Part of a small language model's weights.
Size: width 192, 6 heads of 32, MLP 768 tanh GELU, vocabulary 1024, 5.14M parameters.
Architecture: LayerNorm before each block, learned positions, biases, tied embeddings.
Training: a variant of SOAP for these matrices, 287M tokens, 4375 steps.
Each number is 500 + 40 x the weight over its row's rms, rounded and kept within 0 to 999. Layers, rows and columns count from 0. Numbers have three digits each. The size before them is the row's rms in percent of the matrix's.

# layer 2 attention query, 192x192, rms 0.198, rows 0-63, columns 128-191
121:476482516455554510445440503537475505489484507521438522484447495513471478446534485417531558505473485533522502508519526576542491510564467565476498458520524434537538557540519487495523521477527468
110:518454467483462474496474559433489594496500512485468542450453519509559411467506547484565611530488512421501472497488467520504551526521521458460433573508481531558526526533504485469550495486471499
125:518418575491504566534453516528576479524478446525550459522521508480539515429504570516488445540506476467498484486470600546580466524498479472494531488600465463445574525513511535488561445508433525
125:442493491508549533478493508497508447524440564567482503492492489469509552524539474550423578450520421499518551468497489471518485523444514483547573532503575458547546588442535470475513494503470446
109:495469486587459503484537568460511568528500519519473468449492518436559469522589533543487586491523443547584481497558440501459566572524449506484615478490480443491534427473538474539509481487474437
113:565508475471544475587452506549454480554412520483457474526483536540490493477478557503481508450503461464531469498493556497521536557503488497474461455526434450579544557529498446508422528426526476
111:467477494505517456468432443500519507509569501447487483530488390451482518489489419467516603526473502487477541474546539423483511547467500424436633487463536403425534519561500484498484481507537540
118:517523477473423429488501488545495482509470419490490611519472467500496529423491528511511520491461469484498575508455527510485458522456453494555393479560504487476543501599576420518511507494584484
117:484411559495492484473514465451473551497487524482445494495571526452479537518483539508451398528539455447402422466479493431435484542522540635523504555529558497472473501475478499474515518528457534
118:495485432493531505510490487521499582527486522522419427458526518534511495473504479519540514521564540503554511581527458532478468526515568509551515536521479570511494490518444443475504487523497502
116:501502491509494525461488478458512495448508565465421523520437485475587587572442508533559482526459514588486520415542437474450470539573471420528488497512548536476523530517562547459539572497458514
108:492515499476491478468505504558573397531456573455525375483559510540539485444535447562480525500522461474429455474453416493512490481565429488428454528563503581566553535529459475440500508486516461
111:532438454456524565429422541474501504521466488501489497471524532486559540518538550449522439503516482501490536495437503471521447475470477595532565449455481603528516503451552434508579515497504490
118:474505539519450446507510558510509440511575487469457513492455487491546500500570451476475519471535507560469500472475500505520490520434528467484456457594483470461582523543478543478430565474495511
120:513469464462483455522517476539500455520594512485495494460476551477497501435494566540486522508455498469418531522502522495461537487461487571545528496494518484534436382431501439494553531525516502
116:501516497496497504516479502567483393543432501485405425532498416479526494512481549601454447476527524491579505517520519522488542498456536499462498545533526452479390483551487505494515579477521529
107:530595526568555459490437516502452463518516485490512486510510515433506482516537460470562550490505472489456501532477507473542589550524524495510496479550508490574605507456504479497525452584507560
115:444467474485501523559464516397451503525477523559456494484515519446504495470469477419468512480537490528481527439475533425467478511556517451456462545478556434452430565518454553442405481544487509
111:449478440594485518523479464498528493508488494447514476543515428560423491449532467552493462476542567504474520477513512488538516472601443551496564523503455556558475483537444505534566494471488448
108:466475468479532550496530476443514510538557505461496414554541536439528444538511486491499502528482445501495482536488542552535606577495459530559407490507428458542503524533494491487531428500493510
117:545530526582512516508468481470445447463509517557519452533495487438497530563495468481437492591399524529557490526513519475506551455470496509488405548421532543470535463554542462499486456510467481
119:437475471601480503573525457507528505452381456523485468522605544528534538509512532434470469498457530547468590499396441550541518453535533552549460493565510465499498500490532491493495459406505498
116:461503476502530513544517451535534551452433569532534451472483553458451532509538450524499542563526501525497555514419460582581517579480533448507480447525465512509488465598477468499520511471516581
118:486489500508518506429497544509512503479492489522515470482497510530526487522430499490474491484454511512481502521449507511476499483483468461525429478455528481537510531494484557442543512549491493
115:536501507478549467503505589487491452517499515496512492494469464490506501525501453570421536492464490476558497538575545507516461487483447420568504561514518518545458517414534446498517445518547486
114:515545462437494471478500519530487465508517464427560456527471528471470486557518518512583543454485392546476574484465481494464507471541540412452503487441549478495420478542522496549587522524473519
116:497453510489546520484492453518485507496477530579515473479504513509478530582457441509482464533516475546407460496478464459424548432498565488458506451465550430454534560486558405545447549452566498
116:519524487469430484511495579485506497500539524512489455500553469429470539399490512455450534495464455536480541494517534493530476481470478555536520504486520518558449472440450550510457495471482511
115:498487578448498504423506475478526461468439447426417529453484520488454501507513515452504485405478532441591482453443447534459549462471553488534521521504552528533472399486516473449491488493508479
116:503576450561454508545463435495417437443511495597501529457564512550506505485485491451497438445469509435483537492492489578558493494500488564520542488448513552516527478515497464467529531453451491
111:546513509489429522525523554586547559423447457410572530553553488457487490491531429519514550507576463535544481474489476507518451524526479539455392428484492419560558560448484439512507439497490502
112:533502487472508501596454496484479504518421563593490450491517466388500408505516542454529530501534438482509506561464439506495468498517517483481485534531483520494510539549498511485478471505536467
106:482436585482441496474570497494481578535489503469498508497470522534519572523556463510531432498474440522443528439544450486514458504470484532433598581486554485482509464480480528500426480434536433
100:465530532492556543422547530525537436474477597523481491510437449469488564463487513526413512442476494535500438541522477492489535544434530441518484523506532576489488471498507502523493429494457507
106:521509485529541419491489498520482531454488524477477453494508474543514486465473545536538509480483493479504494485437544509477487570510506535468531517575474539535551464463501498515506496460561435
094:495427403552560490453519519459501490573569484557549458452501487413517584519450519523505519495574477478464610446483525502480551531539496493501515491468483483462466549507532587491441496472527509
102:609440492522458479579537553486474554498472582506465516476500403506438540532540480452470504526452580546525555555437513541530549520486511566539439514463509477561560522490511550495545538534561542
100:459493547491517507485508490548432470421557524522535457457507500484451476492502410499517476492533520482539513463471540469549512496552507474432495500573572436545541429456417480442551500547447499
105:505503485467555449507437522539486504499434577471449517502395530558520484514448541516497553481505412526517537546532496514486486535538484446431557486462457515559564517460559510536518479570391499
112:525571447460507460429460468518529497491542514424521591486511454526441514506551460494524495479465523529425518563440515510535438542473486537510564483436507527500460502501482530523544518497473506
103:453486482489526487529519511502559531492429520538476492486560451470509504520450484504472462477515554484514477523474568449480571523557464506539474519435458635511476501461485518496478457532506433
105:549561485501534540476462527526548503518571539502534541492470441523415504509523464470469490441487489538487514513472527482488534504506558530505445551435447503477494449446485559575547537480506613
107:511487544480492534545551401457489482521509553456482393521580578607531502455470471517479510490521490465493526479483506455492468516468503476431518449456467457495440507431454470520594502505466472
110:522455512568570474514493439491429495426513510531457440494510508570585484526458597503497485499434492612517469501481467469490509472490553509428525462468514533525446528566370587470540500491541486
097:531488500507515436510528380535455545474516526495501541546462457535474500521513458538585540466460539456424464517459523520485494497469485542557511438466533538556575564539492485429510518507471546
110:504464548476508439571488502530471435465521469564558521428506541521480496472568491471479478496508513441509507580530551519486521478488461507484514484519470516511569560490464438511600529538530505
097:525468504506516514588464496442542443459466531506543548536522581514505487554429500502387591476537522474448455447464568528493514495470508573520475516533534449452497519495464452542448552502454474
104:542434545536504504455491525451525497450532466464567473500461525537506473549420482532486502479503569431544511478500502474500515548498500436457529570467439522553529498535480470547542481558443522
107:469454415558489477545482513469540548515546517533459502552435438484547461522571571536493521450492479539468448462491511482533496542535480491399502481530504586525487559480512511515544629508518520
104:513508484499449501570486491538482496512536444474575567411498480475534472514420466493503469563527510499457538542499550588476545535486489506414478471499442466531510470549498465489436502530514547
104:455489458458520538493529481538413501489520491444440533538523533577465433556503430470535567516570519536516547441475558522466466510460475545544532526462499475533486577475538467548551485547541478
110:474532466543445456521552479542511480461527479488523525518496537478421531567416514478504545513527484472541500473479505524479549473479539496472419485477423487451504473460543552489525537488453491
107:504498503547534519465465523528545501479482527525476476523459467573520489470505492484515532524514501470528592551508462485485470489553488500531483458491387532519520495526458487448562536522557492
106:459515490459516481560554473469518494530498490556473479571436504522509490550507427489546549506439505569457475479489493524463502481511554496445492552446610468519565457474539578488427507445439538
102:494483484421562530473526502504595556484488532517552533501555427490461544490544476519456436525470458488498500516478470603452491559503478475477458477515433435461480486498549540480579525481484490
108:554531494504394529420549425487514506500497536477486531515534464489561489475508516464501508491496493486552499413501465506458484527522495494581514479526449485620532504526468529458497577593536486
106:527477539551546485500496540528450508470429444488462449490472554489426473581506547502543474536637563441439477529481490542494511527511523446474469497515434503518569418496543525506519432446479531
113:558509438513511494459479569439477475511542531499507508457587546516539442408516465540528531498514510514473499477463447552486479425563476531533426498514485534522517509543533505492494485496578444
098:487494513489537466524459458494567493434517538552475501489467567495492496450427496575499478512536545523488526534415537460501489539493467496488542493434514494511492503555459515410510539472499507
111:450471512375522412483496481515566527525472520518428473501486496557531493547566486432529533522562552529488463470520446508441481504487493540468449520515533512496513430556527506472554530550531544
109:505487480417443462557451493472510442469490551500520481556466544498519495591482531480525495505513499472489596523494449433469571523537523550492455478467544540508468475471493424501456466487469466
104:483480535518517495541529544518451537593511439498484522510470483487502439531514489450576493486538448441468536522447414491509479491465459516517379428482590551446556454555513557521474589448540521
106:502461482498537477514484413489477517538486476444481487521544521483470572567537455461449562415486525529563489481507523494527521369508516529531459444473555438485509435438470448498557419504515578
105:537517469462494466547434481447484544492464510493492539430498516563484459483517451440513516508544432556482538442499525491514519526464477493470503462502548503548519486540527492529448532521462518
# layer 2 attention key, 192x192, rms 0.186, rows 0-63, columns 128-191
105:519463550546500536534512509479517546564510494500529487557510425490511477510524524463445459570471511520487511539485505478543528532489596510474472548551479514481517456452515463429517511462453511
105:529500570466484429445512450435428548449532468528495492529524478530458575491515434436461512479471535575461504462494504497562419435473510583496494504476445478535503517527544522613468518478536481
112:473480454473500524497494468505473515476529428471519491441467423497551469561491491534401511452482518493517455530448553434490501546533503476521446530465475424545498502513581468494461557460553449
115:526539476522489525554508522508539492453483507459541543457442526481478506519476458496484568480547520445490519548510520553511522505555520494493457543517478510518550435489492446575529492502510472
110:459526479506522413524595489504443488507545476504445470521529490512473488515467511459535500526497469551490524498478511564543525554497479517442393540505584483440566445573503574514490572494518535
112:445547546500556507516510538465502495527495502531537499488557489500530392526436473432447518553561462523501473459542490520536527477432494499503525487474467541492490444578498492575490437537531491
108:553509471452547490579506495500506568509449514521495450443488501547512526497466533532487453459527447539407452535434505569461515504507506476509452517569517585508535522466509467531490518477514452
116:497513537489524557587517482466582454474462558513556465488580447486525490447472513446507483451481541485473463464552518508439384529461490480513479435479481520519486552433459550404525481562457489
111:510511456504536499561544555521542491500513543524495577528523379549563528506529464450461507472472555522603514459488501499510501536531482498542521553447428527475520477512501518571489475430502459
108:527450578468544482534482512493506450406524535527556472510505528552485522515487398519512546453417491440480483520487570549485490528502493528509523485454464475520537485415531521546551534552513475
109:480545454542442507499535566461560497501462511480541475502494521558442485533522550482438546496508484550516542532470568494486524465518486502435500474475510586505487472485503522570493495591568499
106:466541544557547534495491483385501481465564501479483446482475549501468472570442546421560474491463488488521570511521526473460505491519395453547541505483516493437409513517617433530512522489537541
105:477436527556474455527438540416548509623495510474494557603559532499503450499448499491450493455486514517508498450499500555531419496474518490501487472465525439498502533502527485510459483581495504
110:462571449442490493542556485500565594487503541507525501512469559498515506535421562509503477525468461471489512505500505475480569491551531447515490524427468550503403472500467446524489555496510472
112:513494455474513490549548498571378507490528458455464493550492475488514529551514500512512597494465531490519498528469467544550496547522539460529567490504484503502503498501461565533469445505493553
103:511506484547465471524537524438527574516502541526472449456439518502492493455527489478447495491480459495425549472475465530522439499501543473564536514509592519485548487485452554518513456494432529
112:519577520539563477572491479507457456477454496454522484430483482543514461470488563409447464483515513491587474538434498561508455422518545517516478475526467559519459535505527494561544496535534558
109:566490506407481440493582493538537433499471483562527433507466485540487497529462441493465543538556506517497475509523464509573495431497424482520507530473569557482521486515551489550454492541455416
111:522471532413500541471465536535474443546552498526485551513515438481514473529461533537500537518460529500500526531489471458560469457487546537507427509512505519465496524429481523417505605489617469
105:515512525452445484548486479485533427494421508499475433510459505470494563535439483499550488454480563550545382529456570517517469461565522514501484474549432579511562537511516466488521457466538553
103:468475437536588499486531514492481562471408481515445560496459517513549523500531530497488406510537516491450424504396519519530466474428502479546480520550501495511516461457511504532551472462478542
109:555536583502484514517554507544397476551535488512456425547500540464476490541475506521462491467462457572519482468477510507441500462459476487514556546533498548490594529525500513470458445542467440
111:470524473545494461542482453441616507530546519474530503527512574530540448443503569564461510483491508537555444523495512454478522485459540479504458547429544454502548460472450492525498533509563502
104:535510448506511512487422504428464563563484419514508418498484523462519595503496491559451474480431576543511565485505499463466479470536458519550542541533531473441504519443502424489513506501494479
112:529541536433529508525550471518555485469514561457579422396509541516541546492529506431435487508452551516464500440436488509466517492435549576469543532463458517476482531539526505475484485526499502
112:424474534482486416490528506505539519483503485450461552474464521480534528441526526452501476527562568457526481538515503580486537535520528442506553480556521498508527482539401455485529478489487486
110:506502505506493501553568546513511480518508470446495566553465507465598510501497519562445538470475492469494530471486511530529507531507506474479423508568517524527462514489478596521539511509550528
109:493512529477402489478572448522484553490501482466476492451501490529508401490477490513504539523469543520510433422482488554516583481459466470551524419571447472518529483498510519533436499475588526
108:471483465471463457507593551503440440526533530549503608549576507525483475445503492466487479531575522540517517538516544506423534489447454578539522501541432457496468551486478508500479512487545457
115:549501492556605543464504617502525522505514517485497481439493506473424491507481551559468542567479490488495471444530520519486494528494451503603448504515588462459491477514497508464518476557506482
108:470456483457496509510431500511478437519490507582425534480463501503515545513486471512489440530444592499499519556546506523489536448560562606472504498455515545386411577471516514505552530470559521
109:501498515513521444434490468535566524521445561481510518523488527575517466617428473455456456478443495500527548465506575487493496532568520542498512525569564476510476507480573467517474498515511456
102:461548432545427451479509530507470504541473445485537472445548492508484430510534548503520609500520481498575395472510561552438514495477469466541482490497474521484527464478543505474463456529504478
098:535455473587502520533541493477449488457555521562467523464495558510493512522524499449569462547497503452439486434520453483498455486472466508498462551497529416454462535473468542503478495516551518
108:495531453534550509476529515511528510519564418545523518495489513442446488512474579424463533513546511508525515553502494466446519408542498498511435528423473456523488501542504476468474503545452543
095:465526474459468510566455471533513472545529474498440453511530562564483575552517428510481403459500499457419491559484540528510555518488488456562482476523457518438513451494497541478504494535552506
099:503510532481579458475479495490492507480578450581496457454471606547573510513513477519453561462536539511503485508481480445504483483507476503530464474546508532488508490420475427540459430614511501
099:533489539507428542549468482521503509541464504535497525555545503469530538531521544476544442519514408475579480591580425520463518508507483510535529473511473498448509497552477549462528480490524528
100:539538545544492451498407593437431562533557525549500479438519488532476535466565494437503468596463525530492451543511506520468460477472549515542426590493527460479459509505519515526528427473491472
103:483489500539518557485469536506501472488444504510514445483487497526419490498485437512518495479490472523499638519564505564465482445551473453503487428541502528510569491411508401385563545563496523
097:530556522495476563451552527485458484569494491477498537534455557505504521473487440545548439558493550561489507535464471503454534411448422557480489532505557483570510520563569498518548470436474584
102:489524443624478514555461494524477547546498485493488534538472524510516512545475466567449445531510590460497497606487505513522532521511551473519461473565424456543518512497517493451529509431455470
103:499486526475593454520475496501582428526522479566506550486486485445503468530533577476529544487524528437518435494471474525479529560495522486627504513463505464509569486491487458499554567477532470
105:514452456430409526528545506569563495533499486509519480482406478466484489514497487482491532542514466524485559455528517528517446528522531427478487519529474503530475469477546472539506416435556584
094:525459515517514435546476499513550491557536503538473457514552510543508515432511483448422497529585393452533545415496456480471513503509510544495535515436530472537519439528492482542500517453543529
102:520490520458523560488472433506471495560557536475496462431473478478500531549482477500503512529527524505545501493405509483457472518485529491500509527491592529452463491501530518454481448539512504
105:492519506537521487519517520513504549516493594566440524495541487481543501485509481441456473502457499531558451471451445546496507471487451499390524492465516541496552466527494525576518475445548481
100:496451500483521543517447503498435443509439540581511562520540520501562487469559519477517483529481483524531443528514523486507511475548445526473455528441532465541519404476500488468500557507485512
109:498549532538440516420501432597485496507512495475533507523552493520447484528444532462540530492543522500489511448484561516451437505452444557424551485501508487509488456473438556421496424521509512
104:527438488435500564433554487463569481500558582527537491525480539561469498484568424528453552424548507395564487497531534457451531513534484491494437524500490478479487470532520465490537479491560471
100:507465507500568501514412523487510525554456492567529515474483464461529427511521555541603507471525508469466484589524570464569476504518520455406468477457507526485451528451503447444523509519479479
105:484549517508449563527467549422507459509489563511483460527560487440452524425444529476572500498492547474495510586461524515558484591510501460544476467515476457489465479516490558514427501467457501
103:538459540514555500582522490486450573464559433513485577516471502531457516548538469507559487458543548497440460487463553507506530542474514550497460573459510555513555451449605503577497490624476594
102:493553512476495438482537489492507465490554490474516553432539515555467425513531480480511477565531479552465558502555512469530536522532474510595422486504387446462418540492548498476538522485495458
103:437540443511474554523500444430545496504535464473550501460476613496502508513491497475580483500496539439436414459496465491552498387535477530489492568498523536526563561499428441500500454524561521
104:488530483467460520512473465551574462464575482550448527507477530491457515406485566573571523488593493470502488528495574495478473499498492508506493488503536540521471513454463513484506486431507605
101:490482500518550554461523510530480498504539487495530551472512529521553513418518595468468479484451417538542440520450493519538509512429516498485508542516417531533537529547454473459389473457442530
105:482491502541488485503529482521560528534542512536504500442456518502488485542469484518475516497467587523542490542501465479410488583520467489482523423507457528525485476452502528485533494508475564
095:533473581488514466488491594507552504545523452442459491541507524450516480497588497530427525488467474437502503491527427565589426541562556517525498483560528448440538538459521454511532488520511522
102:507428479576553490445496530489515437453518555493483559537532542510475508476482437504499501570453487454519475494579490454534432473557455455458487521504483470522491535501473494579497476482489435
106:536518479569584516533527541561462541489449549495491520408535497494529516466547445498451493403478494507577489534473483504576446504517518508553512573462469429551471462460504498467564465485510534
103:458453465545518526544407488448477431433494483506545499444527505481489537470478530412540533466443511538438443499500549585478512513494486515425530483491493459501457545485525437494523483504436540
102:489523433468490436437462485553459489519466531461518462544472442442490490470524496541515445589513547419445521554449464464559495526526479520509552533493504475579491440498556490476464543485463468
100:500497565521550478444481489485512433412484497469414431534497508488500564427507552491511469542490511495508463548495459447439492566503483527550500460465518591530450559487528531510510409496509513
# layer 2 attention value, 192x192, rms 0.174, rows 0-42, columns 128-191
105:501497486474546487481513463537484503482443531519505454505519565471482539529526564398477549502508529487529524484472453444505506577527482510492433484496494404486507518516534534476546570479476471
111:494516496469498457526474522531503527502511463489510504508601561466503510530432533535541612502450547571499364468496457528532527539461477551459497478508521434560551498476482461530563534513491440
106:500504490513502421471498515464447557571453632579564480519559524468479450510484412397504512510507523472519422445522459451453592565504469468524522492542504445482520458508482522502478436516500520
115:453511513468495483453546504513532584476474434526514480488519505456583494504431517454469580527470531435562521528471570520470445549509424498460485509519527500526497539452475452456575555472501518
123:465479486486521540453521474464529489504474534491532551456543425554498512521405507427512501501535547526551470491494513526517503458495526494419398552494571596525491527522479513545515581478484501
107:456525520534498520568525496499553576534512448534486490524527441524458514528542559561486446494501531527477546505528519490537553412458495501391477509436410474500442516463446468548560498516549475
107:477433538541560460526463555579562562468523538441436510484523481458551506532452513501473470418552534531494493543512469560457514497463538451495468482567561499516518504492510460549579497535542469
110:503524466535501534480519489496479489535541499515465473428477603560476468496595494436508454531455614491452543501536569574474503510469587537490455474550543534465516416480543507554574601454477467
107:481501442485495472513490586509459520542485495508527530487575516512516480499450525513525433502471517530541528502506468427517419525516500469464445521486512496552434556526475481469519502547525465
108:396533445453416550535462580498553510496480489422425598559473504554539461541493516504462546478481490508482493489527485487479539478492514421523510508512540571541499497514521482458542528500468479
110:496484525551477468551540502498511455458571509468520489462509473546516492538463522546486509389525501527474491475499475492541528478463475508466485471529498469612480531540579461494444475523487462
123:524464463519467611593418518532469498447558474465463489464446494487490488472513471463504499516427545474477546493472552489502617434461454530491492556523528486447550476470456473425525432479529585
106:429497471517525550529490543601492498519499476486527448558464583499527505544535456438505521544463516462529489501511510448521445589440479527445484433476536519448522514467517466486460439415409477
101:548517526500465465580484521554528476561478453490534439483455504454505511579578512447504555507570483544472445429507460479489536511509512514499494493478560526452509461513562503554533553514424514
111:520544515475513437482543445516574556484535461489452498507519479471508488483469509527466494469425468484490533573539550422537544477470566513476560539499471500583479445501452444512488499469521489
118:576500492556525453439478466490500480476472393498516420547476515437486486548476513513503462510453489519471484476598502482449519544516535526520482519488547543520536489467512485434511559557479580
111:586518469567579505433543432463526431524540565488456497550474491381478544466457521495472510512490469495512427548479486531491499516530434480508426578441472545555550413490540508520571484477456489
106:454491504505488507492524527496494512497548507524451485471590500523489545480531550515485494485516486497481499574469480495493503521594568453477520466613473514546485428577564484484457504537474604
112:486446504475549484498535417448475550487493481473490537505431440495511547503512495474485379441511480473485546474519519488533432501512477520460465491612549570558427477442526518494475456471584512
116:437493532467507557509465529458536539489498508485550488471500481414554529458550458457485532436477561561510537498514489458477522451498465469523489468499512451463554463523527469543457461435477528
115:425486503416476486562494471443509484514439556464465473493564516503478441459487530409520490480490474505552496583492419520491530488473569431459525509555515505492528449563461459554455457488498469
105:421484567512523545505460510416463499398465508462545488445473483514543491448389459515462485534500537474469590518424506471519502506530461594568491549483469477501555502509439467524492458518550465
110:482440470444538505470483560484513461436427448547465491521432536472498436577487509489485474499459523540596572456478460568532486523488483550616456520496431485451481542475454455459486540487412573
104:446484496461517506450454468566509453522457622445500468443434485516485522520481504456517542483487519512549500470455402457535531433448534449443516517552526588544517562475522433489495439524491472
112:471465480504485492553471496438481463509484504495432483501506515504473417522560483499462504516571541556570572518440572522531549529499466402466533479514473443520520536575534521529472438497496506
117:580492540546465541418497541517545495514477527497466591498505584502465552455530495476478410517579549538533483464534529458473487482500496498502458401428558381550537581507487511504521512447519514
112:540542517487591551588489448494530523502418458536435468468494541482500469459454608513503490462465543580495522537493513425487538501484481512568502459555468516476390497502437486458522492493464551
121:515493470536508475452473445621503557493514536577486509451447552474487501412446474491526533576541495501527447515436505498468494553605487479482466519471497459492570513517486509540564514499437446
107:502500527515507521421527538546449504445527452530550514477485427532464537486478458570520542521485457492442542537493513550466494509479489401499457514526524569573517457553478459480493554501460451
113:521479574474497550508525526495555471460499565499456490494502575529517447444573496524532483433539460483546458490493480476498450538564456576462598519493516514442509475411546547561515480507462472
107:463515472496467466482541450504556537453414459518395476506572478440492475471420411483472486503494493554632515511508501508489400492458450499456458511497481559593493450493484480504470529495510469
109:453523422475514542511616555488556532497475473542664478537480487579500390524431501532484432559504495533507474543463457529521458509494467492529474507444433499592455547466465523498503472519540483
110:530526564498433537446467514492488510489559504478500477445544465472528589476540479444460499516591594469387410520479556505478548494522489472486451548465489487496463507527480576513442578533489523
104:575525437506500518523458531510455506506569535485587458461456513470503521487529533480490489474447480445473420484471524532461517540542492543465541505488465530440508429463522524487555487447551457
096:505564549512512502517506535464623500458476506473512468453549481476489512450537506545484483537503573515438534479426540501519523483535467540509467502561493518466508497534486438552487440490526500
111:519511460453424494606521532504550514446532505519415481518601482529502452507461487505501411552502607495525486525463500535443478540479544426498468514526463481513514497495404508511535538490457539
105:529491529467476489519551488545544471508522428503423471496439465532496531399577552434514574491486522505497547565506567499450533505488482552445554503591489548479453496531571570486465482520527537
107:441479476534481463461470472426480491436525514474488450547525502541468428565571507552506539484442535482620475536531520495540478474483493499497505447530505468499540484551503468534448495545523442
096:452492506474532486483555524509493494488455475479506503550479511587536476468456482494473564529497497550465464575480532537502476502560451484564522434520474457503525551519498533547519451461461558
115:493509565491482523529460571545509532466496451577534479533488590505537543418547493456443458490530449553454473497511517457467432489482485555555507500587453455474539418532528538549440504526475551
104:464437508499526524534499540579498554425513460417491486543482494532513398460457496510464481416583523485575495470499449472451493436513475469455506518538522418541494498488497478481445460528519457
098:445561511514509423535452530525475522440473504464523507473517524520514543483472529565504567506465478472544452481453496477568489520486465452561473509377478551513443524474497482505431518483508482
103:455537498509478551525502521475476489481525423495501534432566545526468481548575500499509523533383501517465506530529512509528486500497550497490575473522466514483466454469433450523438434481578477
# layer 2 attention output (transposed), 192x192, rms 0.156, rows 0-42, columns 128-191
099:472500529561405530536481527459490498511430498477526538478500438486591461467475466483493480476551478499483574497524477511524457457537563512499480528502493536481458478499452503528471477532493471
105:500445529482551501495483539446558530519498524530553520532459410503481503459482457483424441541481451451464458490589545406479532469508454479607481520507478540493457508522568509508426524404436499
097:444505484450530500471459546447477504525573435478513533542525482520512531508456536496489525502525520481426583521453474517470483476499549580488448407504500493500438430575422470467534531526457498
103:483464509498472452514478421495569439534559569461434528473528512427440508527515521508565407415489410507451538492474463479529509543498541479627469502536514520499449492481570540488481490445502481
108:500536521499470493525487448504509441419547475488476488514501460562456453485523502529514622510472477483519491448455491588491472550477479500528557432561472499560541470459469559442512513443530500
095:561429555521542424411475494417426477548477456550521518481471494465549519429480491502482512434490481507598492484521509476521518487506485513500506516527482501560516475540503585496504450516505478
101:534550514558492456526511512531499480518464451500519532547493484517500511461465554492490487490408519456511545367520486478486426469563465503499500519457412482513514518432505487474439504570460502
101:515505455487479443474495472519520487457476535415478521507486414471464499544411479561456596526582482493464477466499505505536491503519491465472530502448488504512491480465439585487565463538523481
102:594498493527513508531494508429439527513590454506530402526430490501458419482515517488553495487490494543492445445456481536480468394484470550532527435534419505520511422524542562540524525523566591
102:544531533440524539503511479559481536518468483538482503519538416491485516555521500447483479419526465502512438479497569493575514471458445549497520504447524453517549441473463536511526496479475535
103:530484524493506513484411445487487515531527485531624514517479537438468536454478446529530496487464479477452509564554533463592526499497536467547500588526491503452534528521494487565518538508436575
104:486574557530480505487562478523456460485427462525548461544465523534597495486465513527536495519575458489510479499514414477470535458510505443451476501465561452526436469526512533525535569511481557
097:517524541513466522469565534480564555456524538561532469539438525504473525499456506529488487480509538499465448460463551510417458480564522495467547527571526559489534510513462458507531534496537496
095:492460530509589523524577503409457557440425480516495560467561457549481507454453510488437539464467430529501501512518457500553533532484547427540539436485531503541444530437504454508509476428502514
100:535476560473529540540499486444525446507479508404527479546432518514456523504482509492494432541503524567540460496403452464560546496537443518509488500466485491453531533438479464479500514509497513
100:558477516466460550540500419446485534513488510483455615535495493552500481463519537485571551535573529444528474509551538518545480471478551532506451476498523529454429512488501515543475462566545475
105:512500463440442534532561507527552558522501438513517518481523395492565432512568553470544488505524480469469533513517455478537535473500476549441504519578559476492484569453492505458518497489510512
095:520502478584535485458509565478485518525452478485512500478520521471480509511499498526554475424479533496554537489507441457535481461496460428475519574478532427498496535523463491486562471526528471
106:465513516543470443531430496517501520519505448454499481481511524557467471463468494454507462461454509521531506543473469520551516510515580471541498449500458494471526626510512519476461490435471469
105:566534474498480517563518508523467407493468532471525514431520516535452503535477566607542471520435435539546500554520508499598420489462516513472510545543446465466526470519421487489579528486453533
106:515498540572550526497473511578511531477561506580507565498538505504536520453514570518506546465497512482470498439502554519534495502475501571549500453486465500466467519554445470525493530455492498
102:564489540532503588548524425566495427501567505532541497614490494550492576500552492484483517533491409460529441483477437512416499538433582532534545481518505494465524438510517463583532541575497529
098:469403531460432518536489472536483497495522491519514515493476533487513611498536508533464428485453447437460467448485511505468489511458423520419503470493476438535415483492525539524474499464636480
100:462592497486439507529508499471477449543562424506472450515522523517519549444522527500524428563456534509463491502512539505445502578519507509533442559489480513433509485478437577434518551449465509
107:511474506476515570407424454525447535473461467546563433491499412455478490504481509501487524494506503487443465521513500476505457481499478530510416468428498518502542451425485530461435480490587520
109:417539489489483475452478540475443483493444499466485498491554519525512453565504494547519619549449483449542494450573523538512461440474507477496444509575486585465563469427543427509502459510542456
102:426520462490497524493531513456496513571464483458528518455479500502524502540517479459607470533519476458527497563501500538499588498533559510506428532535424464505557459434586577569553497516522560
101:568563513465509499446548548501485448468483484405446594560546491493518481564469488555504482541442521545506521524528503521445490481447577503477463463490537505497493487539527512514439517448496494
093:553470450475443459521536502539508531484512455469452511471541482481568532483526531465491497477490495444575526429476526495565527510520508559525526491479425528433490559469524484486479487552444479
104:415502417594549490485465504533447437465456486489588439413512460497569574527510503489458465506500476515518545477449476540501496460496489510534475487460492517497508538476491521455440488508458544
100:485441507508512518480507553502495511558612485444562497473513466526520559504555464494521509486466571415429554507512493494473555510477531462526443477523529437442566527474509540476494447462429461
101:460469559532485510471490514532463442584537534525424522492431498517504549506539519556500506491481488517462484526528564501524519499461541507458480528508524489526518464482527447530487576530532452
102:478443471490596454487462509486528461485460513503509534526549529426479411576560482514543484473492500506583528537509499500521500520447525471582475451538510447524484530481548490462586437502608426
098:517559478547512482452483529453544520464501441516474439487473532514420526479544514456513499560606512544547530485545479490579526456471538470483500484543533396539489512536494506481474511518432448
093:445434506449457579452490477463438510534522495500500537522476499534484519496529481447488516462467494419477490480564530490472474450403530475454479495495501521535502425486511455466456476525525456
105:468444493496503468469448521487479488480496548525522495496459443504551480531497552505506531477525461500426496418514560491548502447429500473457498490508533561556538523476464468580514484474546503
099:518552561581530506508486535450552552491492532498584518518570514463540465606440455500529490549510490487454485500476471481488510507558573559528454422444491458450493540515526447502588536444451486
100:543429496495472508574500521536507442513489540501487502564502537529466546421461464462521496568553537511434460433494447394487505545490427498525533547456451501519415478463566565541489521463472497
095:519530450555485492466495473516500559583470525486494488505502490430497534548529539511505534460516520469454519402464558451538498484556433494506523545498480554475437367489502487486494491489479382
105:569469523512554482503512514470431502560490545606464556525556473550486524565465497517512478496486429505549498519496542503451470495467500507516431560451497471452507503492481455441528525519476471
103:500509481513457465490488440517490429582452493499502535570488469453510574484538422481629496546450457474522467478528550525555472479550581523472466497513496504480430495476475518487572497522488544
102:573445452521521550474549471525433530463634512546505546529460504483447504526496472469502483552496509536415540569547521518443572511521502528454533475602476476463458474518505522518483515518456475
102:458453520536514510483480505475551486530488557565465524503461466472499565459465455509450530458623508512588442488522529509492545442539508500455391518452497485498561505486547445502513525540498537